From a checkpoint of a small transformer trained on Wikipedia: rotary positions.
Each number is 500 + 25 x the weight over its row's rms, rounded and kept within 0 to 999. Layers, rows and columns count from 0. Numbers have three digits each. The size before them is the row's rms in percent of the matrix's.

# layer 13 MLP gate, 320x128, rms 0.167, rows 315-319, columns 64-95
108:495517504486527552514505510491457468498491513525497493505469502493464525493515505476512528519504
099:556542504516506489449497510462506456463499459474471483514457478515517520514516518505511501500469
092:496515519515463469522453480510513478525508497506491513539480482477588506502516494526513527490508
092:515515522541466468505514509500495552526524510464498491501478459537540474507480521475496507504483
101:537514461537509462457462486486489506511480507515465494464485505479526480502489560529491506532459
# layer 13 MLP up, 320x128, rms 0.157, rows 315-319, columns 64-95
102:487515500536518494496510511518495534510509481496498493492527539524498510506529503493465515503498
104:483497487493484501486475494485484485485478497473544477474514487548478506491553519464485500514464
098:449534503508510512491509519493496556500569507512480459531476453490506526492483481502476538527512
092:505501494473483465541480515516487557533478470506515493499517489500498497525483524481483501492499
102:488476500474510440480485486487478496491485449530519471504488514502494533498518519524481491503541
# layer 13 MLP down (transposed), 320x128, rms 0.175, rows 315-319, columns 64-95
107:514470469499525495478542539442510477498538480495518524497517482513493556472500489476498498505468
100:493462526572496520516486529481488515491508557517526509496521501488490541504523526488489517492513
094:498480478536512511513547509497488489471461503540464511519489503520489482488488510497469450499522
088:523482540502461468504522507486510529536512516462521479529498475495489478474472533475555517465508
103:502489480470506531493536516485448482477518484471458496504514526465549458478475509521516535473488